config.toml
num_hidden_layers = 11
hidden_size = 96
num_attention_heads = 3
num_key_value_heads = 3
head_dim = 32
intermediate_size = 320
vocab_size = 2048
hidden_act = "geglu"
norm = "rmsnorm"
norm_place = "pre"
norm_eps = 1e-05
positions = "learned"
qk_norm = false
attn_scale = 0.177
bias = "none"
tie_word_embeddings = true
parallel_block = false
init = "orth"
init_std_qkv = 0.051
init_std_o = 0.0
init_std_up = 0.051
init_std_down = 0.0
optimizer = "muon_variant"
learning_rate = 0.00759
beta1 = 0.95
weight_decay = 0.0092
lr_head = 0.00484
max_grad_norm = 1.0
warmup_steps = 200
schedule = "wsd"
decay_fraction = 0.943
decay_shape = "linear"
final_lr_fraction = 0.0
batch_tokens = [8192, 16384]
max_seq_len = 128
doc_mask = true
train_tokens = 90240000
max_steps = 7888
dataset = "wikipedia_en"
Each number is 128 + 24 x the weight over its row's rms, rounded and kept within 0 to 255. Layers, rows and columns count from 0. Numbers have three digits each. The size before them is the row's rms in percent of the matrix's.

# layer 4 MLP gate, 320x96, rms 0.273, rows 12-105, columns 48-95
104:113108103138054145174097141116130118132127088087148093104110101170116132150134087090121167094128105138165168095120102147134102137135150134156136
101:146155091130138125131109153151086159153125171172121167127152122126117109131147140116108185130162138126130149107129110129139143120087118118155163
096:084105155131091158124081139107097105092147154145146122132135140114111117114162172121114113132125109110158140122128123091110149123117136161130162
099:143102103137102131135111123163139140169092135065171169069161139138116110157123109096147128193103136130109141132106157111137173109129165142102122
104:095107117137170191086118148156133157138166132151137062154144136104122118125137131151121121137145081173154096131127157145119109147136132162169152
101:171118139157139161079108155120134113158146116100124131106131114168161132119145122104161134124151110136131139154114153119113130099112115122100094
100:147171118062112167113156171125101138115164131096117132122147130076135145107106171112116164142182120131114118115115137123153148150109109136129125
096:091129110094148151136136150159154182132164136146112095098072111137123135155168100111125101137161147136125136121092116159134068149120145102156137
100:149100095118114122138112059135100169156123143113124088125098122141152132121092104097152105100121115146138158134107134140105127083164140115071123
108:165107140135093122128156080098176120138102104120106082182111151128124105135179149147128134124134134109088074114099115094148120108139165129121144
111:126147169098159167093124117147110095089119149152142109142127130125151093090183103128164099090115120135115073105092142086092092150134165082133117
104:145137123143158100122106137143148157125139139193134124146128092080098079191138170110099129175142120183104156123117176182145122093133108102119097
098:127141148118143153121129074168077152096114094109130144140143118127137145124119092151125096090137123148146125090126143105131112144163148123140153
087:102111144086123117153148129123115123110097114175125150152130111163132127105153141105137090078108144150163118088132173143123093137062131154136121
089:143121146140123127169159134117097106128148139124139076112120127140121133148131163164125118130168153072114130071150121135134083114151101119092162
095:092118113115141121109174157154132131145130143155105198136120129142114083160155118126115102138143116124140095192132118140104096151179130145127148
101:130104156108149110083089104083153111168116122127126133109115129123129100121139127114150105138161162128098132176126099075116113115122093133129133
102:121111188132111157159172119154094120123179130156175107115139080099130113160106136136135123113156116093105125140174115112094123131126089178114134
091:133096113132128124143145143126139084160079119123098141183079136119177133109110116119159121133159124121136140179145143151075118139117127105127148
099:188068164107118113121172111133132124109136130128161099161139105125163077162143130129120162118133118129112128130139134124165117149107141168151088
099:086123159095120077111118141157165143111096161128150115140129100136102118185122158131136118150128140153101130128070139132114127144118087122123138
101:130101137130151192106108069133170130119120153175116158093150124130113114093137102169125117151102113101101170135147166140125117122124124117108139
114:143153111126123173105164116137148138118090162117119105099133107152084151126157180135165126165137120155097115136166153145150149141123135169131129
099:148102076119142146157141144098132147152140149134121100096118117114131174144142137144147075122124116135131115156176113124110133139140138165153129
098:144104123109073137140152116164139149157078148127165150161127199173135143118127146136110163094144136164116120136129086132133116113119115113147153
103:179145140135097129118073133111110151133164137156140114124124105127111131109154138132149124162154170173150091127144155110142126147126176158109115
107:107096132119155128151101182124127183150120121152135090105137132197154164133108100092135125165145166143135137113106113150121131152155148165146149
100:142139113183116129104141080107157074128108101139104142094084148117147118128111130123124141128163124134129108102181104095087110115134175146126106
093:129109134139126107110114130128143134138064137114135161129148086130092136115117170076106174136132167134172118111130101149120141111141110156127109
104:120082126106133106131151101132140168065082131132133145118113179139129139130085119134167098095137104140120122133129115122135141105150148151125074
105:135140131125087106117213116155090105137129120130148157106121116138115122178114084098113138132157135133115130141082114126114128136145150130088162
105:153115135112130120127138141151131118126136132131087147114127158103158134088120153149117143105118183109141132151121156152119133120142101141170130
119:154094078073120132097127149121154139122158115127119182114150085129145155159126114128179167131123118139154146105135100092120166115154114089138112
098:162163123100107105142174124130108097135132123134103068112147075132133081138139135120163155099148133088119115091154124118135124107106115135135115
097:160094142121108150135168146158131171165096100127144154110177153120093154108127098112109147129145091087141070114086134144121130107117120136096150
101:094085140097088141130128124164173171129113161138157133145133122095118134130095122115113118107182103119130100151126129129109125122109154173099107
100:106138127112156145129135115078121119173136109105141126160105090126123120147142129090122189141132135132097093130129140110096127123124119092151125
107:116109135116141082160128116131109097085107132125158144112126116086131103141177157112089184143105120136132144170121175090138139137106124131111172
094:134141149139147140151111140152105097146136114125094106110133112108109111148086148142101072162119133124111178134103184118134154096139161126123136
096:118137137131102094117187126139116111106157143131073139113115157170086112146147114108102134123111125145120114128102140113107126135157127108115070
104:132126115108134096116159111119126146086143174104142148093115135169117137144124157111127150145118137175127116142119092157180150101124126155106123
104:115118125134174126132152130152149135121101157138126099107116142093130144095154160148093115181112173137125112106124122162126129101111138133154122
098:111058110116133152123123146114102153158134178098154128140112108145109125130167151126127138160148136089107084139103128153125135143145130156192148
092:170105104107117124136169116122134112093107076136100143103118150131112117126108090087097109077120143142115133116124122100139096129132137106163124
084:123127116101107092121124123110145074116113121140119137151144134098087098128190109117098113085168190120131123138154095093160111091121123126158112
109:167092122129108128108114138116118132120092125160121151141129126127120116153128124128108146118126121078123165129107147073154093126121140100122113
095:135057110133167120137100134116114100155122118145095173083083153156094126171121081115105124124145112121143113141122136129113165112125117131143179
104:108135145126121096113110092137133112155082145140070164137128116135128142158117138152151078142122108119119135155094133091148161170145125083117119
084:156156166126149137137127130133094123138102154153155140118151130108180136122108156145118113146133123136104093111129104148120157137141137110075147
095:166145125114131140157170176166126147181141152133133132154121156143131127173137094118105144146125153131125162119130168114135159138118117076099160
103:131143161092106162116140159097135100129134122118093097128134144182168134112114122152089074131123137108108134126077166086117137131140117127104118
104:133095129119126121171169096112146118123123116109130141123112081136146170102130128131101099120131119150073135106134116154177143117117093140126163
105:112163086121108109137158139149130116156119127157120148112094141114113132153140124106164127109069135123085119127114146132101166146120133130119077
097:171127114159106100118162147131120114112131118116119122119167115165127113117116182113108119123139091124099109123114145096084112127155146108113087
097:139132122122142106143181141058148148109136137119115171095101175168121083129130146158108127148143129147144122137134157144141139162120136118110144
097:163082147122135121111157093121150154113131200108182177137137136131122107081157149083130202100121113134118105134090114123116117104133125118128147
099:191121097172107073109163123149131152145120136138135098142092096127151140119152137114081117114146133143102111140144129138106099111125145105119078
102:165104121129115115170093096153134102108138124177107142126145121126168093119133106110167140131104113106118132114144112080135146072160106129162109
097:100112141162127146114112111167109124085085119120128095095101162128175160130144115165120107159096092129114137105098141117128083120125127124098177
114:150166114101136103130125134164153123138139122100130122139120087128110151089152131112119108141122106115130118155095171085099112153178175090100091
100:145107111114119143138134137144125106141107139144128123166091131127136140138165104180128151142166135153198123135121144131156078098145158107147160
093:119122129104164134146117063127116129120141161149150157130163126144122090118179161108139114140133160132100128086094102152175156088098170128134111
091:149132098106124129144159155130137126154138165149136143078088132154152098148149132116121097168114093151121121114147075120120172111134123090139101
085:124073106129091143144130149160125150134124122152092076121146090105182114161142096136134146119100117144155091145114158132110104137114153120118150
101:156078151137117125161157142102134200116118122183149113149100148143107156153140138133154098149140123153123099081135133112121105133116121137121146
092:100136108122107115150135143141116114161147124134160129099181178139138083143138141096112126097129140146147089111108148116147153158147130101162144
099:165109111081124144175106070108142141140101158093152161139122134141129111111150113119161095111132096121087129076111113121144151094098093173103136
102:108122136095124149138118081106137151156165121120148165170109136109169134101111106118119142165111128140147129129137116186077114123134138162101105
108:092063103080127141149114144140107143116123139132137071161123151172095142123158156088124118127132145128148131164084120146152100137153187136116139
102:096116140120134092102103135137107125184153165109169155101150123107147117125094105147126165101092098115158162092186092142112108135169165114091146
098:149093119120105146162143129088121143128117163127106111131098141138085131091099123131105130146116113186105104120114118117137133186133168118119115
087:152096145102132062125118151119129159155143125129140143176128140108102081141147128087140138129133165115147127138105109101100140115132132125100124
103:125090143123130160096123127112124095165138167128110141108124102125090074143143113145104158123197122133150120152100118141135143111108147092124143
095:138090126100164108142134155125111153124165160140112132094076125151138121174140152120118095128127146180131113100087101122127098138153144064125133
104:189108149151108126110130191114141160108133130129121142110157136152122122117132160116109109161143140119140112085126127143134150159129080148127137
102:122112134134133111155131164170122103127139161120120153081146149137108125133108107119127123171177136158132132114116117140119145059120145140150179
107:146118104139110111124153140163135126137108123162119137119155121173134080152135127089108098107096159143146140124120140105129128080145122165112117
110:087096147129137147078115117126143101118144128135111130111119105152129160093145101112114151150141137097119138086102128095127134123088101109144086
104:098102146106165137085159112107125117114137100111140139123104141139172114115142087099168128136180099125090165133151113169136124144151128154171119
094:144109151113136109127190184152132131149145147170100175134092147153161129142132064064105159157143099130138142148120144106133114131143123093141082
095:117134129095128121174114128143099124138133207117116122117143152112131122109094129118124100154114069083104114080121096157100124117137112118138098
099:154103182123128141171139153108156127097136111148116174102107128135141118138097095126090152172164153137133079128111092133168143155133135098141160
090:084152134110114106102135094162109127104102173100145111138152100126110121097142128142161136137107165088176153120094144114135132104112127099105147
102:109128111108099118104140073125153089151087130167155160087196147145144123148124140110153159157105074146142108101117121128107152076132127112126135
103:101122157108146159155129138181111167131109136135141089123153135150090140114055152161147147104135140120133115135120180097117115153121121124138115
109:136143150129112122152086093114099104151115135187143118087120107115093128156141100090158149119104119086088125146156119109127118117126160186162112
105:132124165123136125122128144122104159093140137108132132151166105082133160091159112123116129101111118118171176124133116092122135088165125126113154
102:126124118084140141083160118124099123130080130133158106135115151132138101126116068169139123114144083183144125135130137133155137094138082180152142
097:143124133124125115123117104157137094134121140131127135112176125144141112171132116155100129125174150152125137143171137164116142129116108129121158
099:137095188144139100093123108173088134171116132152154161137153131096120151124082175095155119129149126142137144101099132117127094113145133154110116
098:130159111135151152120117149129118170154105110131132139119130127119098142114168117161098139161118117106099105132090181111136163104139155129101141
094:162140100083125149127158146175106156119111119125139107137127149122086098149093123143140130156117125155148160097175128143145142116131115133135139
109:128082148145125155065128095120145126125102145117113111103096121163179102137125130141152111114136122116129112097121115070142103112124113158115170
114:137127190143128182076108119109156112091099149133156068085134120125116147092162174144107113131150142118154164126114134117124124135131118122117109
# layer 4 MLP up, 320x96, rms 0.278, rows 12-105, columns 48-95
099:128147146128132157084091155145135134153132170130105154082158106107117108072088090122151101143122143144097140139160143103144144130118106118115127
109:107131093093133132122068127126136120127091156107131144125138111136114137162095104126081152111149188136117143075134116120115118107105121116139098
099:123083118108157112122146164101122128105145128126111171107132114094093141099094116126126136131103163115141143143077124164120122155109101128113122
104:166149165118157141110136146108123075120160113135124162109144174125116122123134116124121153106073112096124149120142153093132099116134126112134131
096:155109117170162124126126109132112116150168096127142142118088125102153110129082150113090157052146165107182119083146126143145101140101139124138119
094:133117153099090156174124137136116127107147173129092094131153143095132178112072145138128161125116167101122114135114131139107126180170164152133145
106:148127134161110114069131131147092084135104106092134073142157147109133119119144132133135127154111092132139142124125125183154146113115123120158122
102:143129112126152140160153171106119149134120130151168093128105132141100105101152143117143102117122156095054146110136142142103132131143153069157110
099:131087112102125132149114111140103126124095155136135109136167074142136130161143107109135115096091131136105102114087129102146131123115127126111115
115:114116116091122098125098118109131095157079157125119091125113115145159174144144140134103167130120139116081077120119127161106106119098090120139135
109:134080128148133144135127130115127119088145152110155117151155115101078173103147091124128177106110115113096166096105100163116113132154160162085124
109:111128085148100147133115147127161141130126106133137073109124126085119103198127103165111145117116110167173142156099142143119156108113149134072137
085:101179140143164135151149113147128119100117122129154085103117116133144149095151108125146073122099117126133169072130123115132174179137136082131126
083:099126178115134111125149125138124125121104141149143132119135097146107115110113136096123107084105125104161143114146155140140081157110112105129108
098:089122095124150111104133083123162155095098117149124189140103139141114121114099123133103109172164135180135108138139108138113152123075134120128121
108:123085143160107143107160165139104141175112129114109167131120125128151158189164151092138110135163118128180115147079127150130115153159147139138150
094:115131133127150150173120127126147154104125168097108101148138131128141112140123129137074122133101180128114162099126106179144113127128110166095079
083:134145093100137146116135133094099134105141119139115144147110137147120192155198130161163152141140161127108124107114061147123160118112102143128126
098:106112084130105100119091143135148182107101151108099129133188127163132140144164132157116116106132138124104133143158117105087057134115119123165119
095:163123127155154148130105147128113155113133111119111139140124155097117147117120111178137125141146129141123118151078125140135128120161149090091126
098:172168132115129149105176153107133138119134115167108139130156127151097151137154106102136126115128098134118163142149105116076105107165174133152140
099:151145100132140128133144164132103102093151163094099146146116206103133127168127136096131124131163092128154134136102118144086146130091160095120140
107:093147117085166173110142174161141134119113110145111139179160152132155115124090119172146122183138161092150107125105127131122126155111111144109139
104:107131125134097127083128128145143120142130127133126106106134119137122111142063134142128116126179120132107137132146138154140145166138082143093149
100:109147159129148141059122122131156109146137150100189092156128122120121141138101126139112106084151150132109137122122133119150084144128144166140182
101:149164113099146120106094106118120155114104133149129141106152160133121134166092150101146161130149107135114133108138125113115128138175126133086150
109:199171152106111124167136147146148141120159128124124141135097115111137169088112173126098147155121137138122125146161155152093078114134160133144142
116:126129090126151179152135097120140084115105097110143130114157134119151112159104163137152094122166124138137121104165121103138203118128125151141092
097:106115136135113134165138121151080148112157120115151141146128116098145088101123081190157152118134097110122152118136179151123132155117120124130131
103:157131124119153126119176135100130124170077077107132096141142123143088121125121129133131164089209118108134114142121135114101151161160153106159114
102:145119137168086131108164117122144114122154163120157117125154129178089125142095131120108114133125117130149138125143132141108156129118137163106133
100:106120126124133104164091132164124125177138183126141094092110151154103135131148130130122140107116148116156123128126094157085101120109137112151091
107:144083111117150188088165149152104149143137113131147149097120122105114106152141142138154125108130112121160102125100132106110173169139154112177107
091:101089139137132115083124103126138142103141117112119180116109150098166069158157118145094118163129137129081145164130108134084088120118128126104105
094:175149099155081105163068122093130095152134131122127102122127154163107132145102149122140159119139142132130153121127116123125101132132117127140111
091:113135147164153119122110113107111069146132114109118106101146105164132121075148147122128134119079180106126095188113105128113094132117121111126153
095:123119140096131182113130118171088121126121101117158119101118141112164098146130150093154130162143112147096121129110117133098174103109149144171122
108:103148108164151146100148163152127086097144116122159134107147125169117146142116119133117144139108128100096176121167107121143106138154125132110128
099:113110138156115075170183164169156138125121134125098094099092105109148141137150124125122158151128145093133144127112135127125145156125130116089117
103:094094086141126142103126164131126138104107124140097090117105123130134145103142135132120096129135109109092189140064134177152121118135112157165136
106:087151167163119118171122103159154090170168095096144128182121174115155126148129124124164112105110137146155135128101124156070147143128139102098113
105:088138124110133129142103131085134148096135153113078141160122114141157087115156115138078129126100169153115104120119086083161142145142135143118125
098:115109116167149125093153114123178129148157099077157171124092113103102109120120142129150139130100107121159116118165127142142135116109113170119129
102:155114121133121184156117121116154143086132106149145126147107108144088106137113169112131174114070132139120148139145128174095081090129141126156153
087:127070142161169105116085167126130117144117116128117097100116101144136127099150174149128141137134112137119121068107138113124142191100137118126168
103:128143124089144155172148084112178120128150139164099136148142102154088133101137110081140118107094142157166133132128120167134164105125137108107094
101:134151096130113154135097098127111158160145086132124111093112114132147151098079170151160148164149147152125090160132112115110138133141136164114078
106:121150157161144150171105158117136117118106144128163128077158121137129151105102146135138145165123132131117136113137136130113160150122168124136111
096:136151089106116153131089119157130118140084079103110137152128138156149093127154115108096131163132119117096115211129114099113161156151125155148125
090:157136133131103145152123111127081151142140176166139160137120150139116146144132150134150120101172139134205138097148149116119134119117140117098137
096:142152152126101141140148120172134150143138163159140099151160140108129115130128116130112105147103188132124163079134112172130091107160096158168123
102:074144136096163094155134106092144127113144092133139177106158109111143120118118131103104139153134133082143133130136103131123107098117109110116124
099:135109104143118115160129108175133118111145123062123124117172115118160151123152126109115120068094096168137125103104164113127095119164158135106112
099:160107156119128111136116102124138168145088154117108080121095087126140162099157152106136097133163139124112132154112115134145162123123119107119140
090:124138109154154121164110136092139118128133106150123094122103143145143167116139119127092053123108131175095113112169111128111094105176139130128106
099:095170122162126143151113112135119147145120098156104075103141157148133141103115146147163074193134151141134117097183105131146153093127116136129090
095:075139110103122115096138133164103133149129158094114110148117115181162113148101086108106091085130129116176125131099139100153102175109093135084115
109:115185143202130086117107121163165118128091157153117156121133134106139133142134112130145108146148186123147101170141147098113087128116149113120123
097:126141140159113142106086124092149147131090117123134096124101112111138095124115114110172065134145128121095145119152143094157122174146121136148131
111:129131136111114125135133134125172136104177143136156110143146112150115154112098128120133129128108128141110160112166155113130134123116097178173138
110:087144172160173148102118165135134156125139101059150091150108076093156155133140125157117153120136156113176104168110137110153077137131152093130127
103:106110109107123114124100103123114084127150184146118159187149109132067121096162108134125149111127137117124115157070130165127132123124116104116157
094:088140161140162133124137104109141120181146160101143132129113158083134157113135110159092118111134122135119140129112091098118116144139155137129127
087:102118118087125110118148116114152100152160130129133139121141120144133090101093104148138127101104137139153129112127115109115162134167164110099097
094:148145130137112126125110122160110183133116108161136143120118101111120117115146168117115119113167086161122102119127103113091179115095134107111139
098:156114106134114148116158122124142092117125123130169200118170116140089176153132153145139135103104125121182146121128145077135131086097176146113131
106:152112124122119129145150151129104125150131132093044097155118093121151105141133130080109104133157131119162154174130158112119149133143160133174135
092:135116110076109118103142114132148131156121149156089147116100166127136106103118086096126110156118147134087142090096123139065112110156114136138112
102:079113117161102087143134143139125093116131150133178101160152110128119155140138138129118111153119102158147134143110103218132101117132166133094169
108:100121133119120130098121159171127178108168134151147172138156132101152096144086127152122128131147156123138134179102150138126121196095114099109128
110:102097154099129120161166127111106129083149124154108106103134125130138171133164142128108172116128118098114107167080092104140115136174143084114120
087:149167119162111156131113097138082107139090125128113117137136093175152159153093161128135090101116152114127103138144110118142121145162129094179101
108:135102117140135140087133151167142105138094099078140103148114158152110118128132191118154143117166092165144115129187124160091106128132124169131128
092:143121119110138130132101115144133109134139142143116084131123120151159119171119136123134108073146134146157138085114102114118065131154138078123091
089:130161096159128141150165121121157120119142061112147104113087097102131161116131108157154110123131140083121130127155152145104139126079111073136130
090:112168136119119112101132131172104113122178155134148137126135137161134142101072095112144121132174124099116109128150121112124117113151135116122184
100:157142127121134129135141092111155127093109143133151138147117138119110102109121158098069150106121151168184147146149153143115132134163144148172114
105:114111115101152108109103148152124143096120145123117095092120147140131161111119159137119113103145110119136149110149116101075115133105142107101107
110:118132093104121103110119110142147134153138135103136105136118126149133110142165167139140122133083145103117146146106125177110062162118106113121128
097:097095156131140116136121126153118216145133138151097137156138107115121129154153138063120132162109103183132140122111132164165135130127104147127115
103:141126138131099163140092085106108139116110129149110122127138192101115154129117097119157155116168060092067156113172141144146133095142112100133107
100:115116133104131138073100118113108125106106109092139109155121117147108092097134125112114140154121097139096151142150153092170125159115172172114107
104:108165114161145183135152103096162109138126129101169118123148131118195161128112130133089113117159129122139117153112168175114130106173104144156133
110:177083136119112149156141133106102065103151095103130114150150128106158123140149116150116145090134135127153107126095099147123114125145162073127124
097:122137133159122093120125129075090060140170153156140162109191143119133148145166114122112086161168135111100153112103148107147126117130121130115124
104:156135081147123131110098168122107121132121163173117151120112151103119134152133100111125130138125113139137145126096130126100129151163197115145090
101:115133132134145100146115154151150126159162127136113147130143136134123133155140109151071147143136106107104142112147167153110093158094141107148120
097:134147124140134141105140141152124151148129119207103103156121145105117149140133127137140131159149148140126116119189115101124131115076148121115126
099:142136149156154141152146122122100184133125132128154118132157118142081180109133128075107123123141149156089111097094113115118103143103174126123159
112:161169127106169123134084142099085115111130123129130100105147112127128105078136115105170151139127130125105144152114110079151137131151122117130137
090:137141106117153128137130135116121109090173111162157118134130126130126135131135105098145161147129123128136141103114087113146157155161104093139163
096:133095134104080065110165127116143183139125110134120141112124134114134091129101095145079160161086092122141108108126101140127133106129135128110132
105:140137144158135125161107081115124074111135065158149108160151134131145133177177118145149128156142102168135112141156116179090153105110135092104094
103:115131124120132127152127118106079127121131145124175113062097146122100143163114104164117147157147122135137119143124132172090117128132156133115104
# layer 4 MLP down (transposed), 320x96, rms 0.138, rows 12-105, columns 48-95
097:072171093104122121083145118164082106115140147125152125111123164167098128122137110170132130119114150157136153127125122132108113161132184124124097
106:133127151113148140093111129103137127164159164092122135136115160154126109099094125152127150091119162131108103157133138118121154178118118112155127
099:128160176142143073132133127117100139106138095090128138165120106111149110132124065140102146112144141106143192137137115185127110153135120150112133
105:127101114157161106085140079108094190141127126112098138127075141148137145099149125118127140154127140182134148102125131110119095127112137152102119
097:163139140106108142126130140150058139110129123121203111116117132110105091111142140149112108133152124166140145109133161146094133138107106159145151
093:127116150151092086141139130116122100145160101104146124096137081136146102156132137150139120144111141114169085109119133183097079139102087106119158
100:120104145140137164129135123165151147109106107152124147109058134125145126167072150167093164144137138103133142135142119117136136159132116150104137
107:116136100154081174103117141143132122100124166144119126115151129146101131127148144158144122084098112105134142087154135102087104122137134131132146
108:154156117142120140171135151157120128105121142145124086136091097131096145168120086107161126148114105156081109089112099116135135150134143112080130
109:117176168146113107165073101153153141141144135134136129091137136093122156151104096137114134142104085108124113137140147160124090107128102119156125
106:101119155121154089113154135093138106158112104144135141136139105152112113112072128114125111154102137104140135147107145150160151134079140120101152
104:136094143127185127120151140098158128156180114134134120115121110146185143100178123160134097138118166106122154132124108108139091129121160126136141
090:080121140149131102120189106135134135141082080107118153128148109145129125144134121127150128119125139130156131174143142156169145128117115156146120
090:117198117150148132095095122126132151160107084145114180161170154174109147114092102119181097108100111141126133147134125150112125102163111113107089
100:148122154162132145111096157123162132149128142103110106124093136108136117100106122137153131143116148110088126157095170082106127187073090127153119
097:145163162145123181100101126139125172127144151144116124119117114137119118154119151178145147166106118165076163085108125088143100134119141127113078
091:112074153137103130160161166117136147140103138148153112129107102113146135133118106141099145163156096100141114108104147128104169160123161111162088
093:145178107127179140150109140119123162149122162106143141099123163155109153120133123137119126139124093172159098139154104139143156130131185115127140
095:171101137178123105109106121099146110117189136131165115084154112123105136135147069116143179135096109163127117121100153105128166187161119150146139
094:161153112131152109137126109101107107131132128149124110124091125132097081134086120106136095097126089127150160111139127117111108102162161095142107
099:100130115153092125115108146103121141167158132104113113149130097156121114104079124111132160114132081128115106176141131115107166104124130105124124
102:091102119144133102125145106149184120140111149139124144104111075143127114107131121173143170155113117105106084125128134140119139178122140165140124
106:130149129141128102093123106122119133133078107144113143106105118111099152099194086112114117152183131091089105163166114135091110087159128121149139
107:151134107108127097139084163123155187112098156108108132122132152107135121153133106127148148145097131165099161100153130164124128132093153137079076
101:109133101122105100111073137118134110131112129084166135128142163128163137089165127140055159159075157107138119131130082113177115120118117143106132
098:110117090089124169094122115157104116102169111133160135125140117138145072150126145140104104154160086131144133101141145134107127188136135133130139
107:144167157156091165113125118152173135097159139140119118138117125062159148140137132119120108172129137106107092109125108129129118091119111137141194
113:114141138166144159131160105141140115173148138109139114141168115092150120139108189137139069107132116110140082114134080105147148160141155138123137
097:177153107137144115128138104157139155107115116102133125165070130197118128139113131131144142135164100128140164150179114063121112130165107098130121
101:144147167124194166153158094173119108177149163146092108107101141152150109133106115162119139166128155127097132137103139123130104170165164097139149
097:090095155154095149146143091126104128134129118102146137156117121134114164116152158159157129132143140072105134103095126146139150151164155127117139
100:138097087127142134141161147102149163094127166159136143186089130141131135133167107143143111137126163105085149098109126115124109112142134129138128
100:110129126089128139118093121095113188109161145130103155109152138149115160169109174120118166113133137135107128120139110112123125174130132183122097
095:142123131130150164137103147156121136112116161135124140101155107084124140164139173113126098091129104138133154114084153102089128104166124107143122
096:128158117148191128137138118127115113105088133105125122100099121143145153130148139145158135095143155101137160125161133183139123164148137107140114
089:113105159134132147167127125177138097131120135138183133104087095109126149166078129124106160174179149125127132119101134131154135145126152150154113
098:140137149158124128108148105115092133113058151120140139168093107140072130128119158159136166175133147147113141137119073122133141134105109140131129
111:139187127072121144096179130128116117155120127106122119149182133140136112144109119102157112140172157119120139137160133093144127135143120121128129
106:133110142087122142135152101109146133136133140154128105121133108137165137135105106131176106087080145106131140153104104106137107164121129176111138
093:106090138133098117107164139115102160139114142110158106104119133127096136149130141118147148109162088120138107129164115147127103113145112139153107
115:108167099065123146091161089160143101087157073143084163117154124163122119148130119101125088111127130144141138097151160164129123116112107141110148
106:121141148109104136127121092137125117162162136096139130183117086127090137071076158137094134110140093098119145151135138161143126161133104104133121
091:138141156131092154158135122118121136147144128127110154110172125136166094105140083124130131148090078088115181110151094127123164153129125137100102
092:141111177147130144119117164104132152117095086117096120157092139136156137122152104128127152093110142103096134125159130099100123116097127122162180
090:097097125120134122181136132107112159153116122145113145115092127106115121168107136097145155147126132145129174156081143133113144084097144200128104
100:122105111143163121137116139175136140127129091135151126117114134159123112153113146181140128125155120144126125134156119161079143133122082141174143
102:135143114074108135125133159167162139150130123165176111093139117072101164088153125159151110115131126120100144131127104115155075076154135119150097
105:141157160115177150144112119111096152170138079106122130184126134125112132068144145124101131108149099120145120113139131187104122156138141128111147
097:107155110121133126136140134151140132113148146099157097117113088155153079103096149161140139187195169094108133161103163119110146160122127107122158
101:112187126103159131101150170114103116153130132117146112140056135110138127153121157104158126143134178093113140145141143140155147112110119080128119
097:075143117101105117108170119192156101121147117173078123149129136156103144124136126139145133143108152134108152150135167180108109147135099140118124
103:084144083150113090096108197116167133138129132112099125102186155121104114115142083143130128111091117097130152156143145157109102137151124128141108
097:139119136111132063186139131151116147121094108141170150134148160108129152143165120106172131161074115131130146148138143176147174112123117154101102
096:141091140129129111099123102132132133107133156131132115159162159142118166147157122117147166170112113120172121156108135066140131149170144134121118
094:143114120137132127089148121142152179144134152138179157132127143141107079172114094124166161171172119110155103126107148097112108133146095097164156
096:100099109126157109138155126169135107132138173115094159123105147148132146116141173136148108166119150177128117110107171150098143146142130164151126
097:114106153140132086060140126115129115128154124151139137191115119139079105151154110113119122162172118102129134141120108139082124153093125149118155
112:124109112122112120143167127149147094124149153098102131122102147110110106170128145113140139136104157120094146140088127114140103115071135113133127
099:101138094157173181149106116097147165158089107109086146113130155151139099153099143129145180133108141132131141129148157140129133171150156124091137
106:093127070137112100149122160126130111096110125109143151137122099119137109134095125137140162155135149151095137149088117097124131117124149068144120
107:069158137177080113124079153122151154137142118087117109120145149157112119133152135123099120093130112115112121106119112167150145157180148121113139
103:150167133168096128118108143155096110130118116139133141144084107159177146118117125123130149132150154147106155155143104156118107162109093128134155
092:114160105132082139142127106086118087101145180135156168165128118112106152175125151151091081131111149125135162126144141149081149101177138153090143
091:127106146145084157123073147141125154134150166105149091174179114161138138162118098127145123146114116096175114137135128076117118106151103119156133
100:133133143143137130094120148087101126149086124153156164120101139104113146153088127141135116122153099103139151125130095128096165137177144131127147
095:128140137160134132123120092109128075131159095106156172129155166143092097117105146087121116143101151083123101153109138078157122140135138116111124
101:126078136090154124132100127142154180128158130135138143166126134171129112156143157144139139143092123150147115090076127041103147131153114146117139
092:114168145141167112125097197115174138169114121103124129114134131090148163114114156125148158111154156116097103141147166155140144163083147137120172
103:128160118125138137144133103132140122125142183132125169158131113129123134117098125074083142137101159130139120155139114084136090128129149120136101
096:161088106103105144142125123096126130160160147145120124083164150138134139144102115152164134144123194153144146120098118123121156149116099138129132
106:124156160151136109117100144139143134127126137114122179162164116111155122098117112108157126173119106111150077123111133162158139135105115154104148
088:162124136130132090117157133145153154136158113097123134140106181152120087128140140127121113130123107116140122111158144154086100124169163162127133
104:141070130150074121102169154126099148092142112133088090139138160163135121129137162138147133134122113131136182127100174112147102139129144147111107
098:139134100133119088167159134122144149169119138129098115139140124126107124137127112152098082091088144165106098146097137120111139131197159104129111
098:126081153107140054130104176134142069083107114105117121151161139117125117102133151123120110165171160089144143109135100109125113122137125166150106
093:092158175129089096150109120103106118112101122127093130137124107118106138118144079162140117136106144109159132107104119156112168137173160131108162
101:101132108086136119115143121132182143093148152129154132145129112171149141100104148166091122110093143156135153167128167120094141128150144136141112
105:100085074126087152144139109129105132114146108150145161118117114175128130127130132146096139130128134116110154107058105093142128116149115112116128
102:134128084099139116130175128135100128149130156117136141123118127175065073146135129134171141141137159098147102121134115182079182124116104120142126
095:114187138140177131115122141122131095147122101117134117139126104135101116069078138176111107106112128125086141107111110138148119142115116101137144
104:140140138096112148124116146119114128127145137086087097124124110082127136186084174146076133145077194156141115123104134092116108127133124162127178
093:135149126116171133129095113110110129149111127123106074115119122119125132097110087083157104113142114152108203156158115105154096110143135109138130
101:111109072144168091149115147154170119113112128131111149145124122157091139135134138118131121117160105146154119134135109128147170154136141155114118
100:141137148121159146103124116138098101115116126120096117128151087113096167141160116123143099083100109117148182133117103142135124126138123096150106
099:143098120133128135143155133141118153112136142143118106063095108110124083146199144096138127114096090120141086133123112125142147122115135139130134
103:134164156115126141136130097117106160106111104136087143139130128126139188093140131105115067108150149140130140109142193138132104111143138157152131
101:153137114101111144134108099122133134111105146118111113100135148149136124180072119112135124136144086155146109126117087120127084020173140105106136
097:139098150143055176166118128124168130117126166125139130133162100138133144142158121148115162133122128123113111094123090083121125120084160096150119
105:156108158119119165143108176095149130149127133145120146155134091108149120125119115114136134111098105086110102148126110104101170114138135086138177
106:130144156096173149175108128117103084117120123168160142098153154121143129141110113125147163135089119125123115133166130142149136097123162141108138
093:153132103115144130139140107124136181102122147120110129107093084145135138117159156121101132110140147136082127135091104113148134132104124141152153
097:140140134103116120116091091115121147147097143120126151118118149134185172110145165113152102095136113132128110096122167083110107171103114143113090
106:134131130155162097171129130118092124142146122144114133086144169073132136161086157130123096153158109166131143094122171135135156129142140107109128
109:106126148167125122166162143114139124170172125106114133109146099116151121106103097108106115127114101132119106088131181121151147150121147114132094